Weights of a small transformer language model: learned residual scales.
Each number is 500 + 50 x the weight over its row's rms, rounded and kept within 0 to 999. Layers, rows and columns count from 0. Numbers have three digits each. The size before them is the row's rms in percent of the matrix's.

# layer 5 attention key, 128x128, rms 0.191, rows 0-21, columns 0-127
098:473546414520457543543540494516537571559404484531550457503520512435498493403513533478501507561435573462491579469465415474482468600637514501432483519555581528541467567524430521502467515479508466442411542566514539539475625553493411518515523485517459502579535525429546430462450482458480499420650478513571467517466538451448512541529510545549470408524482568565520526537487406473523502561564
100:500481471502488513465557573572459505495358436538471560525499578535561501525488542483474461469440584521521552586520432401425484523618416530468515537465440594518488528568502488446490516413484482553425473510478480510556547549538443558507492510472460526559422506498494424479495509480622620455539465418572473428510580499403564476437581450432431526529527573472559507501468518525510508483522
104:494565507500507533548454516545458568594499563481470509435489486449545414470558480495489389531464545474562529495461454502463594610561463478532494539496455514467526519529518575482549448453530524488566627474408535494469631468572465550492453520441501484542632588382479454489531519392522430416494528490564553472489513457464508532551518421567460466555444532511527458525476567566469441533510
088:514473578468477515512503489551502528584462432570543548556552470492461558479490572485445484505452574517413441556605461537459572606516543464488490534520544484410549561573544539482499496464574474556557529475530469524536508501618495487479531490513411500502487476550450357450426429465506528496603504497535594439447569568456472462513470567533432434495487542374506511486456438604501524522442
086:541443485423601430511504534527469464534505455493545561528512466539495531424485512516492609517517479448515480524567467472497479429499435403484486524496523410514524466591585525630556457519604538457539603569457511517465486515502563492405583464437564585462525443478570455471554554421444464467433465495475533403531430432425481500508573419457521458461553487392535501580490496477484490485519
096:489525517475477486507442548449522499424532503462479559490467487463518526560541498440539540458578483489571550521373517510541565369436459513507430542517448617541449457452495511499442457539421499446503540540522561583495483589520530472536506533500590496572416464512491490551668436571536414616521422462503535476498506482524450477503584531536532541441434454592454545518460527486529465479577
098:517483448522621438559586411582407529484578551392529439511406554450535535546369492470479430519459581551422506533416510511491447534525519495400535456458477579591515470551448571456464558475503495476583489541582566492508560495422427526481461552448479551516442501524468480502537522500476527508465461495449486492460520456434446490498488558557446598537517447433514444531474497496563572491527
116:468479502443516527512468460576593554493428508549437406489503487484563573463485575424516423494452396445480591541496503463530499460448524480523461578486490459502488532449483600421443545479459552558489499448466475453543396490486545592558498480547398545464561491571493554521501469494572446531455541556540453585424404459530505508531465449465459588635400465520480559488540518433474519548509
115:428491431510540377466498393524466549478425435447540511548504550628514561489440477540470559521502509491502493469528523499480497575522503573527422513522516399520493449461505423501581481469429417485378452481531510404537564571502530532574435464584499407471564444490513493502398580482488576480487504543567462473478430490478469456557567432465405483521554521460461468466429482516518506494405
103:583467517540485510454464528482489483435490414515531495551462521520474503479483587411569554444601482444471515525544497541496533432478488529476463502437656416446486558429454578454513551513526518584568451517554455540479511475526497349453595478470517579609510476526403452463492528440565553497574532471597419490540516476473455502424492495499431500516498457474418560565507535566509568507531
104:507387476491546627476495395534628477517581513458526470606552520587535495459450553578494616518420480462543545443504404449479451531440557470454548494459483455556433476522515447483522514523488530405547429542566497411426474584454505480506522466485464553450522573511453518551431568548535479534433502572565465436492492528513443524548413507499511511524468477469446450449524523516468416494453
092:501446499516553466495532509562638469474469506431561457524508484496429566539568579534464424584477524387534532540416471583532485499463406495500504501564605504510504529535451452487491549474455498624510507471532510435663567479545541506477526474427403551550589480503441479633524499477471541497415554443486508480467500431534516486469482508537438552554536453503512486425445505523501516517587
112:542480413384457573421501427489433532544475486450473483397467527500490533534523533559534540495528521588437475441479554571496482472437573501487474531477599463571452553487466548582434538577412533524512500482456514566449443463417453447449513455505576423538577482450573511393408474612462539482496449494407491475494464442478492467472560535544483489539541527463514521480480538446432524603429
114:433453540475493548481447483527545512416541519441525552456541458532485474448446486560409439451512462500493546499563549586508496424529421451494539478530424550487534499494446443560511577538469542454552498449579503467471467450474601516439451509498577462556480432497499598581480517562424464457566475495522473512615524452400552548484522513555469527515513409578506366497526471485543485540336
111:454554457475471549512568453479536445447531485481588514463510444468492607479553548461504563466475450522482615480470480466483479483605542442423513434497441516426499453445622501553570554509392533635597497499606491574432472448608518517519535579464476500517495516450451529603463423466476496524507478450593510523530559503428483508506546564495482579450503494529518428519530459510479497579531
109:500529378510533586454483525534510472528472441503520504444521438529492398527519560476465501594528472458468409443569430449538360532508461503497431527531491496466573579557518397492510491501551484473487478568521490481443426487376468524528521520519473502584482555473495498600569452454417493483486468536568467457456402564496488557463491577511584470429404532607520534532404473528463534495546
090:446530525382443456583480443523491522438414515504509511561486483514498565425448475550465495560554491465527492492502533484477535520410496466491492522470553451502373580527496500605496526445492411476413437443505427453560485609417491498451538420559497587453492634514569532479452525561517548527389441463474468476478510471497539436549550506387463435486528534594536551553482443457522471495502
089:470550410492474443481515568495452616629540561544515499526467484534542499398485509488531603485449511422462484489491525442434489527546520522480524508559503494616491449520513509499556495530471407550524519595432458544427559476596534514502578503465361480485554452541561435551572479470517470465482484496546459507417558478438489459512499498537473552324521513543500570521468551443468482508420
082:469504462555474491523469458418520608387456544562436495426410410465484529546631437477476490483417516548468566498468545533572513551514571514521405496435543470458502499471471456480486463443535609542539457477560547522540508498522504449558579469497546544571562536634507480501494439481563430530392501424481497542536539463503512474432467486500465476543494582473518511550507482534511526344465
081:600473485532519474573469515537485444462523534562431485535462495457531503467411473567461553476531454519489490461536452509443519522597426563501574495561444554583484537522558501445548451570381486571464550429420506442429504521471540439534446605508461421494488533444480510517501409519525471433483458476482488531431465498435461476628390529418477550436539556493548597608490554482536474461485
104:570467571478434459564494570527469449482532447544474469559439497400543545497548540459548495391504441546535544543510447551526527497484524524529481537476420465508526485453595493472483472455466503594494418435527558594590454619551505534497522542471593462511536466510482455441439355509576463571518576523547467515470578488536484495507521486527498509550521472477423477536392435487547450358525
089:486459590475525466532465494589475507675526476460429428465423469518615460410492449523543521527493456496488591485475472607559514477526482493579562475490473477493513473516562537537449585424454510465529456508489550568453531424567517529478507561466605463498459523436535422483601478533504438480426619497528463491578566436471477497455501531509543491490468410422482484476500448512603517526460